Part of a small language model's weights.
Size: 12 layers, vocabulary 37492.
Training: a variant of Adam for these matrices, 4986 steps.
Each number is 50 + 15 x the weight over its row's rms, rounded and kept within 0 to 99. Layers, rows and columns count from 0. The size before them is the row's rms in percent of the matrix's.

# up: layer 2 MLP up, 2304x576, rms 0.0223, rows 1695-1711, columns 192-287
# down: layer 2 MLP down (transposed), 2304x576, rms 0.0168, rows 1695-1710, columns 192-287
up1695 057:66 53 58 32 40 53 68 30 22 77 35 55 44 51 42 56 23 74 80 63 57 39 65 41 29 46 65 46 48 50 51 48 59 53 46 53 62 30 66 47 48 50 70 61 32 49 57 34 67 33 53 34 33 47 47 43 47 48 60 58 41 49 47 52 33 58 71 21 21 54 52 40 40 44 73 23 19 35 55 43 21 44 48 40 44 81 38 59 75 61 57 50 35 34 79 29
down1695 044:76 43 30 21 75 53 52 56 83 50 53 42 38 67 32 76 63 54 47 58 24 08 41 67 66 55 59 61 50 30 67 67 44 47 39 39 30 56 38 50 59 59 11 55 52 74 66 45 35 48 72 46 86 41 65 37 42 64 47 40 40 67 75 61 72 48 51 55 58 26 65 43 48 67 53 59 50 60 56 41 57 39 50 65 65 33 30 41 33 38 24 53 43 63 29 55
up1696 049:51 54 51 56 64 36 61 75 37 75 22 53 45 78 37 53 41 69 58 28 49 49 71 68 75 15 24 62 43 79 50 58 65 41 41 44 57 58 46 16 50 44 46 56 66 52 50 59 51 29 73 61 50 23 52 30 35 45 59 54 40 49 43 55 59 54 47 41 34 55 43 59 55 62 66 36 63 64 57 29 51 72 34 40 54 56 43 73 58 49 64 27 43 53 29 63
down1696 038:47 58 43 45 60 73 48 29 36 28 85 68 50 40 61 77 26 42 57 95 46 87 34 35 51 24 80 16 43 37 83 40 33 41 69 57 70 56 47 63 62 65 58 60 42 33 41 42 39 36 28 36 31 84 50 66 32 54 38 63 53 54 51 49 33 56 48 46 67 51 65 33 63 32 44 46 56 35 23 39 31 44 54 59 21 57 49 51 53 56 69 78 52 36 60 52
up1697 103:56 59 63 50 59 21 56 57 43 41 45 41 61 73 58 44 48 45 26 55 73 67 38 32 55 53 44 57 40 51 47 44 47 46 49 47 49 37 12 62 60 33 38 72 64 43 68 59 58 49 42 38 45 55 57 50 30 59 61 55 60 49 42 59 58 51 66 39 49 62 48 39 26 55 82 75 29 43 32 61 47 68 25 52 96 37 55 31 40 55 43 56 65 48 52 32
down1697 108:60 58 28 41 64 85 42 50 50 67 58 42 53 32 51 33 47 77 35 50 58 20 43 52 38 55 25 62 24 47 74 56 30 57 39 68 47 25 30 39 32 30 52 48 39 65 36 36 00 62 78 86 51 74 52 28 45 55 57 51 47 40 43 42 38 53 81 59 38 40 31 64 71 27 39 49 50 64 68 50 71 60 63 42 57 70 65 50 68 48 67 42 33 19 63 44
up1698 092:36 63 69 40 31 40 47 46 69 52 45 40 47 63 30 55 63 74 40 48 33 56 52 29 55 66 42 53 35 52 53 81 59 68 50 60 51 61 51 53 31 43 85 50 57 70 92 56 48 47 65 39 20 63 61 44 17 29 37 68 50 25 31 73 54 68 65 39 56 66 40 23 50 47 46 64 32 53 45 38 43 54 48 54 36 54 40 67 42 57 74 39 64 42 46 31
down1698 094:66 57 53 37 92 56 55 47 27 50 37 60 55 71 61 73 56 73 35 69 38 53 39 65 57 57 53 51 59 35 46 53 71 58 34 45 48 34 29 53 86 36 37 34 27 37 39 38 44 48 69 42 36 19 31 48 49 71 72 42 48 37 61 57 49 38 72 27 38 46 28 39 44 51 40 44 54 51 68 45 57 52 64 26 59 56 38 44 42 43 31 21 56 58 67 40
up1699 109:68 82 67 45 54 41 52 65 64 63 48 34 79 60 70 61 53 40 57 41 22 26 61 65 60 81 52 64 63 48 37 21 31 41 59 66 21 60 37 42 29 55 73 34 47 58 56 84 27 39 38 39 32 39 39 56 44 28 34 53 62 60 54 38 59 19 48 54 34 64 51 51 57 54 59 50 56 59 44 18 15 54 39 31 71 44 58 30 41 60 35 64 72 43 53 43
down1699 107:42 81 44 70 53 68 42 44 53 48 30 46 51 13 70 35 53 51 40 47 39 70 25 22 34 65 48 47 34 63 52 61 34 28 47 54 31 35 30 62 37 76 27 53 19 67 25 68 52 33 49 56 41 39 35 31 60 30 35 54 53 65 56 44 40 20 56 40 60 24 64 76 38 82 43 31 66 44 83 38 42 22 50 00 67 44 54 70 44 98 62 53 56 60 39 64
up1700 099:66 56 32 53 40 31 52 57 61 46 40 77 28 76 65 60 62 50 40 26 20 66 36 57 58 40 48 60 47 45 44 53 37 38 74 49 44 44 54 65 50 39 35 49 61 69 54 43 74 50 64 38 43 53 75 30 49 60 70 74 35 35 33 74 48 82 30 52 68 38 33 46 38 49 46 73 36 58 54 57 56 55 64 81 59 34 49 44 54 38 57 45 41 49 48 99
down1700 085:26 42 41 59 75 36 46 57 58 42 14 61 77 45 53 66 54 35 40 64 63 37 71 21 50 33 41 81 77 46 38 58 30 44 43 78 58 36 38 61 58 47 62 82 68 50 57 31 03 51 40 39 71 30 64 55 45 31 76 45 45 43 64 70 36 45 83 56 54 61 70 64 39 17 67 41 26 45 52 59 58 56 51 62 57 42 50 32 43 80 26 46 39 33 38 67
up1701 108:53 59 49 58 47 53 50 78 57 54 65 37 59 44 51 50 43 47 67 73 46 60 76 38 39 41 37 40 40 19 26 54 82 58 59 64 28 48 25 46 70 52 45 73 60 29 60 42 71 43 59 57 64 50 43 33 84 51 46 68 51 40 29 59 58 48 24 45 47 42 49 34 59 35 59 45 50 45 36 26 76 42 84 57 57 44 52 99 71 34 44 32 58 58 43 52
down1701 121:53 37 51 55 59 71 45 68 34 48 28 39 41 35 99 43 16 55 62 54 62 41 51 58 54 58 44 80 71 54 68 37 51 78 46 54 73 39 31 36 40 93 50 70 81 41 50 37 43 43 45 64 57 43 58 67 29 41 28 60 47 33 46 45 60 24 56 51 43 31 77 56 63 71 55 60 52 82 82 69 41 52 69 21 55 58 63 24 41 66 51 20 46 25 55 59
up1702 112:39 33 60 43 31 71 59 57 55 70 32 44 42 34 56 53 79 47 73 54 54 76 58 61 58 21 43 63 55 62 29 49 59 46 42 52 49 65 02 42 48 44 55 41 63 51 65 46 57 68 64 35 41 45 29 22 44 78 53 70 56 52 30 32 43 21 43 53 45 49 52 36 31 48 44 39 56 30 55 53 42 38 52 57 73 56 52 57 28 38 44 38 59 52 74 89
down1702 118:59 49 44 56 82 35 58 45 66 80 35 53 54 42 55 55 32 87 79 60 45 55 29 41 73 37 55 65 60 48 47 72 33 57 53 61 14 55 60 56 75 79 50 57 58 39 49 51 57 42 60 90 71 51 41 56 44 47 59 45 48 40 52 72 14 67 52 51 57 49 27 38 57 59 21 55 59 48 50 52 66 61 43 71 73 37 25 47 29 55 49 43 67 65 58 60
up1703 110:49 49 47 25 40 60 33 41 59 61 56 52 43 53 55 49 51 55 58 36 31 83 51 54 52 39 30 53 49 55 50 47 54 53 27 46 70 67 75 67 70 46 42 39 34 29 43 76 58 45 38 41 45 53 20 28 34 84 56 62 73 60 29 28 45 72 12 44 62 54 48 59 67 71 52 61 59 38 33 45 33 52 56 70 73 51 51 30 44 69 30 78 40 72 59 63
down1703 111:45 69 41 51 50 66 49 51 47 38 44 49 47 46 43 37 79 62 55 50 43 49 61 53 44 53 58 48 35 39 58 72 43 68 16 38 48 21 56 40 59 59 46 83 50 70 38 57 32 44 74 66 23 39 51 56 66 36 31 64 56 70 61 68 55 16 33 34 30 59 43 72 44 62 55 70 78 28 88 65 54 41 64 76 74 57 51 58 56 50 85 39 42 32 50 27
up1704 047:17 66 25 35 52 53 69 42 64 51 46 32 50 40 46 35 39 55 42 52 27 45 47 69 58 67 74 23 19 42 38 31 70 51 60 48 45 42 45 64 56 57 57 52 73 54 70 31 51 33 53 53 30 56 48 40 50 77 60 42 41 20 79 26 46 53 43 59 57 38 32 48 46 43 26 48 70 50 46 40 59 62 40 74 42 34 35 64 76 39 59 46 37 43 19 78
down1704 034:52 40 40 38 31 59 35 50 38 44 28 47 52 51 59 43 41 40 63 31 59 45 56 60 54 36 30 80 50 44 48 58 61 47 59 50 65 62 46 37 48 49 48 47 62 46 33 48 52 69 60 29 59 38 44 20 43 44 50 29 51 88 49 68 49 62 61 41 57 53 48 44 51 92 75 36 52 50 56 40 90 22 29 33 55 50 73 48 52 64 38 36 39 44 50 49
up1705 102:51 30 55 66 23 52 56 64 66 36 66 37 37 50 79 51 41 60 43 69 52 50 54 49 90 20 50 68 52 52 43 54 59 53 60 51 48 51 59 60 31 47 58 33 43 47 43 43 52 31 20 21 57 65 65 45 42 43 33 52 56 44 67 73 48 62 61 88 34 58 20 41 13 26 67 66 33 35 48 24 54 36 72 69 41 70 47 63 42 46 40 57 71 98 53 66
down1705 118:47 79 24 52 55 33 47 11 50 52 59 65 66 24 38 29 42 40 61 38 42 48 74 26 37 78 60 55 28 21 64 78 54 35 60 45 53 55 45 68 42 75 43 51 39 58 52 46 44 41 38 47 79 54 46 74 40 38 58 59 46 73 32 74 24 64 79 75 71 75 40 47 32 47 63 52 56 34 66 70 83 88 52 54 55 67 65 43 58 55 43 39 49 35 58 73
up1706 123:32 53 30 55 57 45 47 69 58 35 40 46 28 57 51 83 85 36 49 65 39 35 31 56 85 29 27 53 47 52 38 71 32 30 59 59 55 47 39 46 42 39 72 30 71 38 68 31 54 73 33 41 41 43 61 45 52 49 57 42 47 55 40 54 57 33 64 25 34 71 66 43 46 46 83 42 37 69 34 35 33 64 85 64 44 44 65 76 45 41 44 44 59 78 57 35
down1706 123:38 55 44 54 68 41 42 48 36 60 51 35 16 78 48 27 30 39 56 40 34 52 24 36 55 49 39 45 53 28 77 52 27 24 61 59 37 77 52 47 67 37 60 78 22 31 51 56 46 46 50 65 56 86 44 55 50 24 54 69 59 57 17 49 37 59 65 28 27 21 44 34 67 38 41 26 62 71 58 62 42 45 43 41 40 49 73 80 64 83 55 66 30 62 63 58
up1707 120:58 15 48 44 26 44 37 71 30 42 44 59 41 54 64 50 70 42 30 46 52 45 50 52 64 42 09 82 60 49 45 15 59 66 41 69 33 46 32 51 43 47 55 43 78 51 39 64 61 51 42 69 67 70 50 70 47 69 49 60 44 53 00 51 57 54 48 35 47 19 37 60 41 54 50 61 49 62 59 67 48 31 67 49 57 61 66 53 43 48 44 59 28 48 71 48
down1707 112:42 18 41 51 52 68 51 57 32 34 45 59 26 41 85 30 34 30 60 34 79 74 64 70 46 70 55 52 52 33 51 64 69 65 34 83 50 51 61 57 13 51 79 36 42 55 39 70 59 61 65 40 36 43 34 54 77 47 64 57 57 59 09 40 33 38 51 36 68 47 78 51 54 95 63 79 61 57 74 60 53 41 65 42 45 36 60 65 41 54 42 58 33 47 40 43
up1708 106:58 30 40 24 47 56 38 42 62 57 54 38 59 56 40 45 64 55 22 59 38 49 56 42 71 37 72 52 59 47 55 60 36 26 41 45 35 80 31 49 51 64 59 58 47 32 40 62 53 45 38 56 32 65 44 55 57 53 57 51 42 30 61 60 47 86 43 39 70 42 37 48 63 49 40 59 38 57 52 53 54 73 44 49 58 48 57 57 71 47 51 42 50 69 73 66
down1708 111:32 44 40 48 47 29 48 51 30 51 47 72 53 62 52 63 25 47 75 60 56 54 41 48 27 62 42 52 54 47 75 13 56 59 35 41 42 59 55 58 76 53 38 42 64 75 67 35 28 48 69 60 63 70 37 71 41 50 40 50 51 65 57 73 00 21 71 50 26 37 53 31 26 20 38 35 40 67 43 53 31 45 41 50 43 34 73 01 63 49 28 45 46 41 50 42
up1709 111:59 29 44 46 10 57 54 58 66 65 49 52 57 53 64 50 55 49 59 18 41 34 83 63 48 72 49 30 39 79 51 47 68 33 53 52 56 64 57 48 67 51 45 59 52 46 41 44 71 49 18 46 52 68 41 33 62 40 24 52 40 34 30 66 41 55 36 60 26 65 48 30 12 38 58 88 42 25 52 62 61 70 49 39 55 61 57 75 51 42 57 33 45 72 37 61
down1709 120:63 59 51 65 50 60 52 36 39 65 59 46 87 55 62 46 57 51 25 34 64 53 56 42 45 57 51 73 69 38 43 63 42 13 60 69 42 64 36 58 35 47 61 50 38 59 34 39 72 35 42 68 48 53 44 36 55 88 50 36 50 20 78 64 41 66 20 46 76 34 61 63 52 44 16 38 43 40 53 65 66 77 54 59 69 56 43 22 35 16 55 46 26 37 74 58
up1710 079:54 68 50 75 54 70 58 27 73 43 34 42 35 69 62 62 66 56 61 15 22 61 67 73 48 44 47 56 44 55 64 50 67 49 58 59 37 48 38 59 68 62 40 60 43 53 51 64 62 39 27 37 95 44 62 48 40 60 37 31 50 55 26 49 63 79 52 61 39 31 58 53 44 35 59 58 74 27 59 47 49 64 48 42 46 49 57 41 63 56 38 67 41 71 39 67
down1710 070:40 43 47 47 67 40 35 30 65 55 46 45 46 38 37 43 40 65 29 68 48 33 29 36 45 73 74 74 26 39 47 33 46 41 50 41 49 24 62 33 53 37 33 57 32 37 58 44 62 68 56 35 32 03 56 57 60 63 37 69 58 42 38 69 51 31 54 52 33 61 54 29 45 46 55 56 29 66 80 44 73 27 50 48 48 31 24 70 57 40 42 29 24 54 42 30
up1711 098:23 61 59 31 38 59 51 55 56 81 53 42 39 33 47 40 62 38 86 59 60 63 35 68 43 50 41 52 44 69 39 50 62 60 54 59 35 61 35 99 24 68 56 09 62 34 62 61 35 64 37 53 36 57 49 46 52 68 61 37 49 52 41 47 33 79 44 61 33 49 55 33 72 72 53 53 49 46 54 72 37 70 35 30 62 49 61 80 44 53 51 40 44 49 56 35